{
  "n_layer": 11,
  "d_model": 256,
  "n_head": 2,
  "n_kv_head": 1,
  "head_dim": 128,
  "d_mlp": 704,
  "vocab_size": 2605,
  "activation": "swiglu",
  "norm": "rmsnorm",
  "norm_place": "pre",
  "norm_eps": 1e-05,
  "positions": "rope",
  "rope_base": 10000.0,
  "rope_fraction": 1.0,
  "qk_norm": true,
  "attn_scale": 0.0884,
  "bias": "none",
  "tie_embeddings": false,
  "parallel_block": false,
  "init": "uniform",
  "init_std_qkv": 0.0261,
  "init_std_o": 0.00555,
  "init_std_up": 0.0261,
  "init_std_down": 0.00335,
  "optimizer": "soap_variant",
  "lr": 0.00596,
  "beta1": 0.95,
  "beta2": 0.95,
  "weight_decay": 0.057,
  "lr_head": 0.0104,
  "warmup_steps": 62,
  "schedule": "wsd",
  "decay_fraction": 0.869,
  "decay_shape": "linear",
  "final_lr_fraction": 0.0,
  "batch_tokens": 65536,
  "seq_len": 2048,
  "doc_mask": false,
  "train_tokens": 319000000,
  "steps": 4868,
  "dataset": "wikipedia_en"
}
Each number is 500 + 40 x the weight over its row's rms, rounded and kept within 0 to 999. Layers, rows and columns count from 0. Numbers have three digits each. The size before them is the row's rms in percent of the matrix's.

# down: layer 4 MLP down (transposed), 704x256, rms 0.184, rows 412-478, columns 0-63
# gate: layer 4 MLP gate, 704x256, rms 0.194, rows 413-479, columns 0-63
# up: layer 4 MLP up, 704x256, rms 0.198, rows 413-478, columns 0-63
down412 107:475501592461471563541488489467534505460586504546503446512470499494523453615449482574551471506539487514503466537519555535461511496501464531431494480480499454504466512494575470548472465499545455
gate413 093:490516509497513517526507439476421563487495462440442511546488540461529429462476403466511536432524496491427486505507480558503561474626432507449558500564540469590501517451425497530520540559518507
up413 097:454493450572478511528538517502585481479537453573539473522486446545598429425482511521430497521613493469494455466508421516525477436485480536543500558488526516551526465384485503526493456539524514
down413 096:507444397571549477498416529499508529578512544438498568555496518526468486527440440463418569492523441468487484480500486468538480545552528503539502564487527505493563505523430501469495457621510521
gate414 097:473508462541555460498519455447467551519527510446430544458524477557518537456473568535446454427511451505493496504483526450475487466457643485455508500505603448476531528466464484545492500528591528
up414 091:514487481480546513550473525498508488511540505539525450559547571534564504588497558582575596503466396447505535533496473488506487482471482515458520504539467552456484450510518571480464538535485422
down414 095:438460432439455541485545507496515432519595433564384514514517521530504458471496543577532459481505509466496497560485550482479477514455555520422536538512590462522510516504533544545489528480507453
gate415 097:527477445524537530578502499523538571485462450495499544509540477497477463498498528543487478422556512511481459434536537502488480532481516498468542520525513448453500532400542567521440461491502510
up415 104:503504535511478542457537525502396554399521541452471475517498494561494527474497471499558498462465489539538530444503549468440534484477447510480563533558534476464528548406466460463429529451495571
down415 101:422496590551458517437521500544481493480473444477473429576561537513467486516442532465503491518500484447493424512468481487511521445487425520477515469551543455541480516557520468462514435483568518
gate416 108:458496484479535500520567464457483502518447500552432434505575533509499475452476452495524489433466499485490516536458582533468398471554534450517512454548495484550480468488489523557513512422559475
up416 101:503544508508513583501614482529504555549527455498462446533477496575494488479499468445564582460468477545514564514458495515474465488538526549486473466472476490540519459402524473484478514468490449
down416 099:468505414530582475564550505500493498544493435484457490499587499391527449490496410557478542424474494509506544545536509526493445276451546472489508448500517460539567540537452476516477508493558494
gate417 102:490491499529491504535483455419443481570511487569483477523559494479500477483516499471509532458558548502444581533440507466403439535494438468523526492487522480448394479481496478428550463515520534
up417 103:520460523461492493496436472487518464532488460516505473459563471530510474482412560500466522458545509483512473527470531563505511529529508500500543467459465428493490529535480488516537449514555508
down417 103:476534521482449548498520461479525579540482539488507503553503489416519501515457440455557480482473515363501500474457455404477481340483546472471539479431524472431543506514454504455458543494524495
gate418 109:449516487516513436514557516526470496579422542499523541522533456466426493476464504553541510507451422592554496494533508489475519475501492412496521443437571542519516498543572457453517424524422502
up418 103:555518488422460507498508474485579523537507503460401486517520532487557526515489512501580497453464476503472477484519500492533468608531570519528538481478439445440508525441487434527491498423489512
down418 100:474553515468426522543432441459595539566508542470506461520454493420531512549519495439520501474518467476501456548474432570463466515473489536442507513508503467490474510481521479526491511609539503
gate419 105:426557583529480493502596490524535514466458501524535490503545501569465568521521543526493530491502460607506530471518532437492499499431489406482555448522485549460453527481529533525456535457497542
up419 094:500503472431485490529466490470597539483442539474515499482522481583437507517523467546439538536430600538482533442528487450538570546537492448553537531485492526515471445483491527532491461503487414
down419 098:515485532533528544471541516536507534498538491507535526484542501588574488534418491558487424503479510516414561509566446498473499506474500516497540510497483508513497484530472473528521460461463565
gate420 093:557458542488530558513493507440473543589565529508530501521521488437467520479560525500549493481542483472549433574473491502483542474536477464508504494456557498462482517507498535477458536539500448
up420 105:506446444469532510512493493463504485483509490556488499482557487469440522469461553535501526493542477536487466485489445555516459462474474534520556540538485485449562516507404453541480515555591583
down420 107:530486529508483400510555495488557428542458501518507495449551463504568526448460528470498511538482471494576567491482495480519491466518479495471470622501534480542486514504487449563480505483525504
gate421 099:504502509532546501517450521517548424654427507569452452548491520525569481560474467504460496490560519511503461438514534402487529536458476548543488471445541521492490521463486503489486495596525513
up421 096:572521548457576433434479506454487490564524471512415501475498485508528533463493442483498553538550456475516551613551573499512580478508571530452535538452498475550404529483510527506528508522469529
down421 100:491485514492557517495412515500502457528497459441557472387581521554512533477555478543530457537501513479480571531516537462507498625528476445456503517444529472501456479545521554502500428548584541
gate422 103:529528486545500480530501508501453509536514504552512422528466432504578586496486513543543491477473507467563504450511550497415444520448537595447566445562488527527477520515471483496535554487474470
up422 099:554504517510506479540504554501457456528442482477496493528513412480551505544543475500545459526477480456539525510494511481505452503447570480487557434434546495537506489577574520555466541515489516
down422 097:496499452459486443518552499541503533495526535516528528464561476513513472530552506461524474505493523470487476469508456462437533483476454477504510465457461480471558483532494507503564484485501575
gate423 102:477555416438494409516488520522497563503464431542506480475478413514523500550458578484472428522522545513531459518537483487515536562490580481528469454510534519475453609523514544467427548421466451
up423 105:498508524507491559472461462451483482601561506480544437455501465443497556572490520474441523449509562525540538447495519564534489548516496431495550497486488490517491608474394511526496507488500454
down423 102:420487566530540537471453471512496556483414503562457493560457499554517485503563448542515527540544502488542522460492504526519500703532480489441466469444538509524496480548521519507487561479542541
gate424 104:515432449496523580511509531512465418463464541504544510472528459499529525476503556487527534502572533457542508485446420475566454557431489511448431515556506466515399503522474514458546494482474513
up424 102:523492539545505559496537514524498480548509532452546461512487508523460438514504474483461570511505537498520524512484492553524416589488541549455515516472443558473418492454559486581551433486512482
down424 100:473467515465507541503577515442521526490444543505495489418491539464499520494530544481480517509540474405486567452577514529542409579497387510492429475506525431551544472543499529457510466479404487
gate425 105:476492483508539471473520463495491476502466475521588414528487479495461523455508423556475511389522559591496439517424432507540458568561529564540492468505455438461544466477549485510444517473511460
up425 100:482512495489474503533428497482491547516488527487504447576478582568442464578562482546497492489494404523498567488538514469505466464524502472483458499548504414484448513485489505490551562521511495
down425 104:419458488527472502496494451490501505486500534457504491540557500502438431546486512497530497490435557462500536518441529515472485488526472454583540503563433533485459591422534586512498532515443461
gate426 102:444555480463558480504541443518571485503478476507514495472427519527405473488512520531480558469496518541499590484506512476501400515466459492551486508474501497467531553423520484540441573517470499
up426 099:530544480477508496500466528609434534545498510468520472512577540542465466495511497530523531449460424460549481532510559508493537518531492527491521496561470477501584479530495491528469452522412446
down426 102:532506486462536460447559513491503515482535406458475529511459443535563528543487434410461522474476489522484559499504531477512457443528543526518531575416518502462485494464505540533483527470452506
gate427 096:509461507543540503534568543461411482498469485433512419586528441482512502505439553473505449547515549461537489543518522579535546502430438500490504467483521455502477534503534510542445496567495534
up427 091:488562480497477570459441464461489520484513516509485512441524520489482503484531538461430499533463463481415433477487535442526477503513448468478503468466457500470527494479470499538557517449473409
down427 097:512505483563497507527476539503395461565586496497519500455483469567466522536482527498473531564477470576510549519457550543492502513469483496464549490477524464483461539515510564543498476455462435
gate428 104:506510488509492485533426502512493474492455492503508463489457422551488509427496484462521449504507586549475469436463523513566530483519584491463483476469477505443418546494510522541490582536533441
up428 104:528468438585454484475537513524582517538519497550473437502518457545505484527462512438503484517467469486506483535552581526491467509525453496505540509571491483552501471479515528524494551527493440
down428 105:536495449453597531568496527485606484539486467505474490453496533566459497482516504466518529526475550507445464487467554512520521545575541508483510462496493547544497458472529527480497472483485471
gate429 103:548508519470554501510465490520553502524499499449473524511514565505515463476472473551464542537528511538515485539460491471504497509519482560493490489421496443499514568568563538500559480434535463
up429 104:494481480532539535508522573541506482486464444518492524510487498510412504489523439455496582588605491509493431496445521564519463429504492437492493553567485462517483502497507610487514495505553510
down429 105:485443467443550383484587533480392477509551414484475481470578455526520511541537570396522489491566512524497537575461508427508506471481522533411542496521470525592524476531495540482518483556491503
gate430 094:477541557502453571438507488505511444465518515486502471480468541527485498488559517534486447521497461522474531517467502540516516498543500515461515528478580473485516476519500473544455516456508509
up430 100:471450540464492514467523494465485550468463486472451483456517511530538423463488489416480464464486575455434521545508487450486557497446444585406569505574494471519486427485537490467417469457515498
down430 103:467451506431527486516469503488451492458483573512491462491488492544488434505550491469512466464548508478483535565442469492510544536437475519441474503566479525527536486478459525474388518558525483
gate431 095:495507507487461490516482540463480533517502537596446409472541494506506469510494614471455487541469499489460553519490482499538530488461542546439517400516506426488511435471461538528448516510450496
up431 097:549439498498470554529557586464473487465530466486504528508515499497401470470525484527536539511493516502609565453430499561475497457535445472503522497505544438503496552512553485549538518566517499
down431 098:393469551426483520425440474576498507525512433498542520498417491493549488478464495472505551563448481552532486441557540499532498505443454476532512484483521485497470445474445517532442465559502518
gate432 107:527571492543460483511508433488470537511462534453513502544458513484513551499489469510509520438570515506492431543440498529560513553492538404557536462467451493511466493412555449499454485518460413
up432 106:518510522521429478420555462531441586482528517516526434495509514546427548410451497523575437558563519493488442509459522480482532569518532505462454496486435543475514513512470506498498530495547499
down432 100:422472466492514497444488476491496488463492501481462534500507541520505520528571481501506483498390511407479533460476463484519566439457465488520468498478523539480457465579556472514475569501516458
gate433 092:535459490436454488497532519518519527516496536524502542468508522547482466519478492473458449545515528549543443508484629505447507498553440443552498486494491466432483482441496543552500545558543509
up433 095:506412471462511491532488517557532542467517501519435480455535497406549517463519562562486482473485503457434534524516487402512516433550516467547501461564496533483515505592472471514494486519518466
down433 094:499477566522499483526488538477476449525508489536473452444506529508515502454573499481458530510558454504504541461457449451485513571545494516499490497495505506455398436491461458472501444504558539
gate434 097:531497502440500400526487504457524494539487463472485543533492542492467576546511529550429510468468500435521461503585467482460533579507459550456519519526481496521533506494521452484520505587497539
up434 093:469516527457476461458472543477460513413514532553440488570487482518412477483471497535510483532513529437530545509541504527487513484466462489591512483554494543563509436493510486491466428473521424
down434 099:480531465512537466499508434455516514465553534447587529483528493544589406405506520471530560461508506503436531487445527462548479588519515511458437485483564548484464500491496527506536500490502546
gate435 103:519507486483518474516499479457507512478484499495480427519541538476550498467518411500503484540526566492442526552530489449584528492526542487527476450491477466405447516563506516550533503458494476
up435 098:472475457518547495500540505447530505466484498519516501500520445458511446551529468538493509499529541472551481464476496543576568471499469447482514456536538425500483412517478515588477510444514474
down435 099:529565508442508437396486503525503515501419429538447495554475454523534463506489514520504514483539508521444502421534456460441544582524483531527490530444506527423507448526496533456499511490481488
gate436 101:565562551524478472507451517449534523468508479435548570478488453450476520517487551580520468525514496553450448471446525500507445505484528554489522517505525582493529429497506515456436505492525484
up436 099:564454537565523473473517465512495605461522464459507505499522467476466455458469453510518574516483403516478496484528535500512504484566527426524547549474526516496404447547567518458489508395453497
down436 102:568502522480512552497488534510526489470495504405453499548483506455555522597510541489564416475479478534506499538546549476547522425559428549505435483527420513510495525446543446490515492411471462
gate437 100:483545549534454483517523501538444522478413520520513511474531478510506469570531495460538456509419559495476517548441520517510474469452465465465494475429491448481462503499506460491547527496506588
up437 103:443530529562524491478450501472548534434518564521454472510464495517505517491508453483438494468502585497480471546496513464522477443570522445499526458528517571497476468461502454569449544488509505
down437 105:554541581490561417550464524531502545507497540403588541523447489492504479489530432440489518442463488533532524489555475467504572368447493507524505457490490464457574485464476483464508524524532510
gate438 107:548471532488528503477594507476498460514472486457529486520466522514534435447437455454532515567508441523504477539501518543470457427520495548490458478413496517521483485561497553524596434469496417
up438 103:555538492443444477464486454491480411474548553542470544500523514542560441499440498504489513515512455536549462510600490488437502443469424462530460427530431465482461521439491615505452566511575499
down438 107:528511546504523532510470525542504438472565485488547494447523527467531495445500504521458505496522459538486534485491516468473474492549521444526438486482515499513449453377487510554504584484498398
gate439 100:481536495548461446450503444538437501541466531539484539471438501507458501472432403497498573548568407510498531566503459418531500453428424507528468477487514540544473544457412497532531461611494505
up439 098:512560402523480466519497542488471558581466487568488505532531501527467566466459503460479480598459451523504479506437520599569509448485505549510489516532513513475521479491526604451489455483511490
down439 101:507421585430480524502500478519493576485490481555499485464636556509531442420510627477491494536491484478503450443552482505529454529506494439485485493553411487461509550515492502497509548546526472
gate440 103:462517536462500510504506523484496464493454510476446465584533560449507472436589535493588491546527527485506557482484526490396488481402484433511532446509510497482445467515531489472516480508467550
up440 104:543486491486537468466464490510446499501548441482541572453447582499511453467444472502504461456504448533499497437507607516597429501537494463593496523605517501483531498561462504546588511546510538
down440 102:441487451507579518504550482477463498516539486442472570490582577519498521499491547530446483457461544511538538516514451466533468544475499462504488508579498483617474455485514533542473451474527503
gate441 102:572545523552584600475539488456600530455487456504543478444452501496554522537577543495529548434476463483459496513437535516426451526485513452558526487481508468524511470510480540534465449556465503
up441 091:575455518620515507487538524428498478473446471473511469555478530438508515536518579599374498552474495464472562493442478526561530564531492452458524570521433494472507509544469466482491484528497526
down441 100:516582483474535508581502521515449490492539487498514493534515501465618511457522566508558494490480514517456508461529518465463464553509430507457481452529480533488486558453503494488478535440491498
gate442 110:541517423580463478448410504489511525458515557536497532541476454529539551503592526455501496485477482483485473422391574465493498529490502508536515519524512534493493500549526458522554452484434486
up442 105:481463538497510501489482494452498493527513515444546499538467425471530530450510508428555517475506517579498576529452555490454463509519497483465451476509443498499561519527477472532521524537533488
down442 103:519508589497513511470513551446463438571463604509505511490496500437527519487517486498476555440521582529499501525522512504534503439510496514513429412482463512490532570493542518498558567510458482
gate443 102:541442471505539577498541495523520512494441465512516501455506496489481525509528465552555607479443535444534483529500509498443550499537511499514546541505503494513464570462556501549494491484543509
up443 099:489487441501488447510482477556497525484466518472475493493481470482521469439497467526552489527490530466551460482459456490414521514447516544528468535525442512525536476582461434533510464493490512
down443 103:546515509462467477544485531486460484550474482437491463523508489526608501519423466510526511448513593528515523418523588512510424561553552461478449548418478473477457486527509488464505509552507507
gate444 097:507486500570477500552453498484430402473465492443517511507473460511493477523493447485573531510545549462511490528531519505427518479490482515482515510514481419488494477478505553519522475533545545
up444 101:424484532479533480482504547508526548576544466457512495509514444440495498530570532512559447548473446512494425465563564543525454472474494490483454522483550472478504476502522549466493529579543511
down444 099:521558443507562458544580527469462539543506545541460554515609440534540506530531481475499543494503466552490545480528496526536400493527514438510497482525500460527510500443485575523507463538554578
gate445 099:545479460361533535515543509491491496471416434489475495507429570509543512549492498467478549582489417470484491483403477575553537543536528466485484559500518510512516468510525491486436448479479552
up445 098:539543486518528497506508551441461487484471510471452510470406519519500557545465515502539432484503564473476520574474453478531517537422528474485511518565531463559536481514499435468442486496494591
down445 101:541482470474552515419498468568526392511504504507498477542457552498508507477482554525451457498501454573467504563419461479517515621553429477521557499502543521515415460511405500532458504444444487
gate446 102:489487535519490422518516494531515573494540451399472472542465536514490512478462428516599523486551497465481551540475512471418448475466493524536538449450444462524484466477512486473481458528497496
up446 099:495473491483505460442491524523565481560481457495522532487452453464466467512482550490501510498562483460502550478523457538550530554522555544519457540544492456522416531478438438527497479511482498
down446 100:527566499554492512478463430419474469491567458518477474516517510506519433450477467498469518523482450504487531416497524571483517627492519465461472434439527564491482528481444518505489475535484496
gate447 099:531530465523522457516411544504499455506492452549501466481461511484513524454480521518487572428454453551454519457474458555581450495528536491513523537559473515563471519499541547496508586478513427
up447 100:500509550552493493517466459472429501462506524515512510534563518483524487502430545547504464471534531476508486540518532504533479483408525515476469530487531557505449480433471511491382499485473556
down447 097:510486433493541556488533420506487482397486453517499467585473480577526570636484558540547484476517422579552475537494562472458500526542447460458504505483576529480456479504525510459457476517484457
gate448 101:474546478468564485514512499487441463494404480433501483581476558488463525478568454481497488480505557531446524503502504522522532527577504502464658502550438482485521530518562508522502525485488468
up448 101:527392501562537507576488539521485485439486469438519471509442499554449524472576459517507457481457455480486535474482397466413446497554460468430436547574424471514552475511480574436517544462472472
down448 101:562483529547532514489481521469492445421432515535513438481480489520510503477593437508451483468549485473525481487551547542547509504510473459498495534461514478505496492471523502476524552429492469
gate449 108:498561444526535562440569480540478521513535553447538530458476571451515559522452523510484489529517492479491514444418449506507513529495478558472533484553491514510516551411519443592527557603457489
up449 095:501489474481470426602510477513446510481455458508498403508501496501542529490427554561531620538531506518487499487529545465482488483508482517492454514526496504500517408486558579597548501525542468
down449 100:464503567521444527518473457538506516527519509491498510493499488544517459499537518531510541492556482532558502521510530489496462379507492483510485487601447489469495488462461522500556514555509503
gate450 104:426534512531525533536494521510554477424497477479532578477495473556457454476555515493476446509508527609486480504553491538530494510508460438518534505511523472564448496509481414545553496454472495
up450 106:615558447496527524453500445487552526495466486482397514539504461465510476468491489465501508464467533525471488512475514469437484557564488496519465543507460500457509515439497435490535500563461459
down450 108:521478502540505513513498500504532527540503529558520504434530475443490451473480463471506510503529575503533503527535436461511532413499490535501458527465522542452476524438456494455466468554520471
gate451 095:539448448487500534516472490463434416477522453413520561451455464539506510526449501547485525509574509492484480525471509480493512506471464500475571472517551553502479539507543484511590504449488491
up451 091:461494528410409517534456517466473462497450477451453501507484483391521438543588546509515501478533516507468541480457514536471487599499521553477489490525458532587522498548444517507510471434516427
down451 098:512497492454494479594507542551471577443491471428489466493562495491425544501497489502504480483521517443472450469468452503499549548464530503437445500546467460451532522488503488519548528473512486
gate452 100:488509558509564597486504505476451475498497451501511487491478548526566516513484562529499509555561501461417490512491505494509557529536486506522497605502542477518422542582590475546491518515490501
up452 100:498512520476522563484506466496514555555401457552473425463556553447535473487556444408512527473531546554601432512513523498507546516532510497509536539471535465502469495459447504509522515513501457
down452 103:510541501583453514587550516462540504481529497536561521488469455512514434539447495451549544463508531524549456446528521495471480464545478477474501461502397508459452488442483465428509487511490541
gate453 100:434453484521532513503443517509540504499475427437466499467516448441524448507478542476473413433487474503552534493464506484554416514533586521529556438514522501510482476465471565501482505527577443
up453 098:519498459553478530533498477450514508380449495581577561555457494554520453501560480586494461473509430492450494490484510547445516519507521566468466523523412529518531522466531470461533507508535540
down453 098:519557509488499503553512501456440582423515511548520527491466491496552489470499557528472471528496539510493508548558522517581549582496496453472496533559511538587453537502545499458475471580504532
gate454 100:498477516509528495480447499462456524488504550455499452518527506432494546488559505516424433476506452443510470494490517423515544443479488513562459399439604468565547473530469437536594513537570474
up454 104:559527496507451595453554476511426500420546471496479486525508474454471472528470512492474551510455512531453518542453469559551542499543495468475503447505449472539481540525531498492486489523521479
down454 106:518538420543511525386454453511433412492561446531511544494497434586488480504506463506507486487462471533592516457502430581497468527492492485510509434552433521497488428455465523462522499498523563
gate455 104:538490511508524565548492548457515391509564510494514427451590466504459467412562476522453525537425520512534457498507478556529550495489517431385470483548559522592481500538471485579421541510611543
up455 102:493503447496514484435524454568519552431474453497457565511453509474540527518463473551539429481526511556472587575467487486580472597497488473473573577525455506515423494515524523499516477474490506
down455 102:500487484408461517443504526534442507555453501568424488502551506517481493563485552568462493510459479499515361556515537554466478401621487540511539457529471470475557538513528566482359490483497507
gate456 101:519496574486529510505472516503600481549439536532501479473498523516501480556501540509421567542494515398618530437526506493524517468507462488503418483454540489472455460568433535472556462487482453
up456 099:488490464464505447489552554457431452393484552449534538480497519479538491488521449538520471507497462487453532458414509491463520469500480463513499548501484514576548470485541548505543464529527463
down456 101:479519580490530448464533477572459426554478541515518476513433511480475473601557501529433522476544473549606513517465468517564471481422504490509530485490489525512535516504452494405526554496500459
gate457 101:546486535450517513544460510486429411558427471545521475543479471463525485546429567536457508531518481473531483514526530456507511521585508510539489554588563457502503508528525487548517481511536538
up457 097:508508488469499556552513534518595531522440470470539457523415480547474544476499482457505495475534460428460483457514564516448392503458476532516510513473518407542570490530502505488518485519574584
down457 092:528508454413562445465474465506526516527487445505482496471519464475486551451518512476447539540488506519471486493595436468522457566464549499459442522508490517500471494459506499556511382530449525
gate458 107:553531540457581482528532514479545471481541463507474514517493511459526523570483611479539460468521498554523469421563557464505534452517502512506517452479660558503507448484515489501544525477583521
up458 094:542432492509581513465609482426529503479540480449496467463595436416502475445586558506469514511501506475490517507523489525545571522524484515497527562528438462462521503488462449495467515539519516
down458 102:520535475526434434480482523532550537596468476456462525547479439497479485491532497549539482566466459545432421534507493515473498391465431464492444536506501500488503549556488541513508450482561568
gate459 096:478520500550476431508512519480519486488577514452500504505466525483453494479515503511529500493466526621490413455508453507483471453518520467476531499507450487562440504513513483518456555491540526
up459 096:464457489498509526525454550475506509506536489528470542498478520495619486474455544555512498443510570566579462449414467589521469517404563511541529527544461510588404504506539496444498481507491482
down459 099:588593466571458521471523503509485498527509493465445602504530514407544414506533473543516524460507597482461456519472477543499509490571522497512529494477522533437541519518500525531526480513461413
gate460 100:503490508581547533467512481445522524490491501498483482451443532507515542537508569527624521505521518507459491517496508525566457482529514510597512473547622491609488523502432453510552523558443468
up460 099:499541530489418535484524573446559542427414519523521560486544476528486474497472483503420518519441496466485458490469459432481481493482532481514471507468494512517464477578502487545551493479446485
down460 101:589511509552539493492517516489502465463488507512497441474459515540544586501454479509564499502526586459539544570429512518514506604613530509526523512470560494569514529529439527545535516537511487
gate461 101:537558531542490467493509459478530487495460432494446559474528501483473449511435520478520474497508597526467499553506505529514500525472515569526510558435470479569472524461510508520493489527525521
up461 102:472512548492478469546455530489494473468489441498494558527391524553472520508498569505573525467554546414477460538522448522435482514467484458516489444474505460462416512531475448545522479486523470
down461 105:438437522505539409498476479455570536493484517506533518466417506487451525527452523492544517534510459491524550480513466350515578534480445403580546560470476511559535479420505488510485603506488501
gate462 094:456536539514503439539482511509535514505470504502504527511467474516559439457596515565479454525537470457514451503497457548511485541546548515510417504466470442424555501573495489503519552470539525
up462 098:463441519536474495489512536497536482523550463478486501506454501429437497457547555476528473491574561531511477507516542559494468553490510509507509476510510511503474509500519468536586561511552443
down462 102:544510489482485486517500478434460460521450568468536514548482529461487558486474433476579473498517466456462461538466451502453489416472505426468467550576471486489542514569451544502508478530527495
gate463 099:553504521553525479557471508452541446473415588549501427449523519540468543470467480468532489563527492475507524514454525514533466470505502465482473480493479509501530396526600515516512476543499503
up463 100:544469483473469525458529497514466477540518518435502448414501508488524472505492483466460521477481489521545574431545506468441499406448542557487474458604487445503548436506455524515481557522537489
down463 102:499536447460584500486485543451466471460563545491539561538492513561463503467540493506490474504452526527466600501462529500467477621475515464532498503486459514485513509526432499487469410451506484
gate464 102:495488464523426535573505499509582562512526535449538547468495472558546511475533534467554527514434503538449529469490558484426451493507494511565559512578550552515502496495476473541526533537509472
up464 105:511417499482466536488567529522525519517558554475541418454502498532557521562536480453496532445457563503491477481460411453473458533448498522471546498531543521570516484551496531547479603467540536
down464 101:544490504453467455493480514541530499471488462525479542469478491591471563485474494525479524484434594541459532459489565495456479674505544535529544475511526471512571450473514561518534509478533515
gate465 100:498474468479490510469484443577533448545453442568453393494510445515517502503548501500490502502482467512520507443491550513502487494484468500552511538488456532446497551479510494525492486473426445
up465 109:477469465469471483503455477513497527539488464509452432524469388495515488558482462499469481524463523457488502518545449503540530455443479505474458546462489505446610481434466501525482431470552542
down465 103:485549488498450536461503537589532463530466500486480489586533477529566483423547491440493514498553527500496560509539463589578531450426599583497490510475555490499578437455524485505509501493504540
gate466 095:497385474490529471474449499483536469481493435557473505512477460492504519494484552437481516482461460447535506487545542546463538497510576588453465523555525514524547556483517508509421591423498528
up466 103:522468525482486536512473464539532472458529557473504508562503483452498495382510530480499513522468453446424522581500566532473520447542554592472506519580507482478585483454527536465501542569553573
down466 094:438476532511504490518499491568538457567534564536489527518500526474528504451387491499488481524493515427456498545492508510528468386495453508519553527513528451515654420493500489484474443563500563
gate467 100:493497496539526522525474489533496522452480463504570511547458501489498557438463481499457480499528488462500540493506462494481513489520499469518505517519568568510514437521366535471512552517474501
up467 094:521501422512506489496522473464481563457515436495507578555529425538547480526512573543552455486460483462498462462454526440503549454556532410552532553461522445561519505506487528463399560508523450
down467 098:522540455552516502442492516492505520508564552467439489552432468511522468558550503558524467465555519545481470524530499471508475395495472501547539484441478472452491434508536546444465516475513510
gate468 099:469523479563485479462555522501455541499437484499430512480467465454492431485507498451520461485493551441448382506511513472510506425545515424493472462502494515556501497451443450558497567482520510
up468 095:512510496507511495596497443530485535559453476502525462519530553452553474489528549511517496465473476538501496510492456461560558508502537475481516494552538448558480473554571489518487426508409595
down468 099:528518494507473496523531452467487481497473470529479559490497456482474494561519631490461510489493527541498461566475471522473500390526533480556482553532520537493534520489485458545563470559521458
gate469 100:466538543442493551489504497431502489516463430516470505463495420469490531533515487482526536446515478541482562432443526530458508514537526442458479532487494483559506543497575493474461503478521432
up469 099:485537480526500521446573526487475563491428443462580542505516526501548572466512473484508522533527473494550432516454504470508456497450502542522525462502475557479434500514512494551618448488553481
down469 096:551487495505498566461534510531476507517543506446454498432453467441561544565469480467516489485492459513437458454484580474505511658549454467470540491575479545498482557462510457540453507585508498
gate470 101:507514552460515466510571516479454487501506592472513506445490535524525507477507524400457489526562523471583572509501468516506500473443583517503515574500551518504456493508499560528406510474518500
up470 100:467590522496528481437499477508488478496499581509494550488429441520553467505490495487500551516566540423505444572468418477499595517481476421510590499505470503525535416467524471518525489451524509
down470 101:483364489537528448474481442486471499549502481505513510485475506446520541499514473577537534462547481556530468471547488566540512419469539414506485515469407475564497543468593545521484481511522501
gate471 093:478470494516483487521506590554534472491478528472561495488503462472533486447440522417541479548483546462477548508515586541478484542540509520549478530475557469520492473462453516469539586548485519
up471 099:502470521444490491450472537538491477534487466486524518524554521576535528528501484455521528588447573424430551552530598525459568484446507466494494545489491485508501443568511537507460486546479536
down471 097:542480538519465420445467540493530387459525435512487536553481478498506573496467449511519490481499494433475529457536589507581517514538503537540531485468510431569562517494502501557454505563516572
gate472 101:515466481461463514520544548531424523466511474496489503477541451454551590516479547533467456446521464441511531508513518482532435553486565540534500576488507513505486497457496461394477512544495487
up472 104:475467535550495497597443497486583479473543488419515512437524478515479489496531444488521535473501455480596510493457574548494513470510488536513528529475451450511465542541507476506610513470484468
down472 091:499483508533444485549488485444522528549547502515519499480490464468475535504544541472536432414490464514527508520414521555576501659531481518496520511504446500487539548428476554464535439469492479
gate473 104:556443589478483487556530553529498505500456490523514553512466495534574493465501497427494515480560478442499559514500516501535453509532478508528518560512549496508513567471448515538518503462529480
up473 100:599591501573519446510444564461469527450375496556527532557497485556494502488481504505506499530496428426539422518451542515476511515515460468515496501505466448508523566490527405554572548505500494
down473 097:517536459501503474416542444520548472444517460496520438474505523471550506503509519469534543520484481480505456517518506458448396428457533509475526436481503481511538488559486413512445505522585535
gate474 107:498509539519571482508530556524579521480460502568450454522525509524564563540525540469529549513492496510506529515450509508475499439564454493435509518478546445498512448483527526487431507449443466
up474 104:528480538550418473489483535520474519505506503509510526527542575505489552465470578481467533537492453457526531448449420502491484563497479503476502645513485535547533504525480489497466524463602456
down474 099:458493547517471514487528441544452508481530506521453506480532381538510458516501496496447524544533486493545445411484457515552535599542488491485500496551554514507408507491586526489542616484497552
gate475 098:478487531509519520479485523463439514418474501514462507415433412435457550510589516501455534600510452461520512501502461518496523546446464562473473472539391497578473484518411486521503524544450456
up475 112:492495543528429416534469507589470504432505505570483490513457493480500554474523498535512483433530494485509503554499442428556462489558620501565522512527471513504470439519486529513468481490439489
down475 109:524474490547433445525482474555477444404526508465515490525468462440480446438469410498545466543471543475581556508473418479552458481517529570544519506509540533467578476497543517523485443504543534
gate476 093:508528519469513508481576552468563499540468565516492440464496514474510475461494472504497508533494594440507456535389456579537523566478496566473542496526512501495517447454551479456496514518573476
up476 115:473442456486502561498476499452432513502483525412496446477511471562502482500576498445574539485494504518479522462518545501462469504500553507570475446488530550477447496561513524527503458458511568
down476 108:461463513452476516473506537499455526522526567499494480525487482476440511510465508493552425496581496430425505517516428508520480489503551439555541459555482525498562550534540551469489533539510502
gate477 094:434445549560446508477487507412444541495526517498498596529561526519460442432466487484477553602550565496539516450497429466513511525464442503565448582512486480543513451462515567541497485574504494
up477 091:469546448429574532553532562421560528514530549482517443524487502435470491463501468501490506529408515466451510491525593518450484481507520503563534394571517493437553487458549481574465521525453470
down477 093:480472525585459548538487480484474478433481515512523538533485529515512498474501472447508450482481477498547491527444526509537482536483539458534450509540466490537501526485439562478451475608561518
gate478 092:517545575561459497553476497470483448554573546537457451485497521557565476463534518462504480492495445538490505452508434442562582484477488473444487455475473538493488483457494490581528502495441594
up478 093:446559543477533458518483494464470454489498503565467526446480518540461547499467540479498474500472459411548508569580463492589426610432481427514439521536520461510490502518485540500529533549486501
down478 093:437505474577452551492518540514478573489550479502482415475471558459512479518487537527473455557589519467498507488435517586439533483530495471447466527417484536477545403493525511485522543433492533
gate479 099:459574492477404544467455566479466502561487554462576524546476509561528505602456495528531456469501502474431480536471489473407491508542502515506510561435490478415484463477470522485509528531493458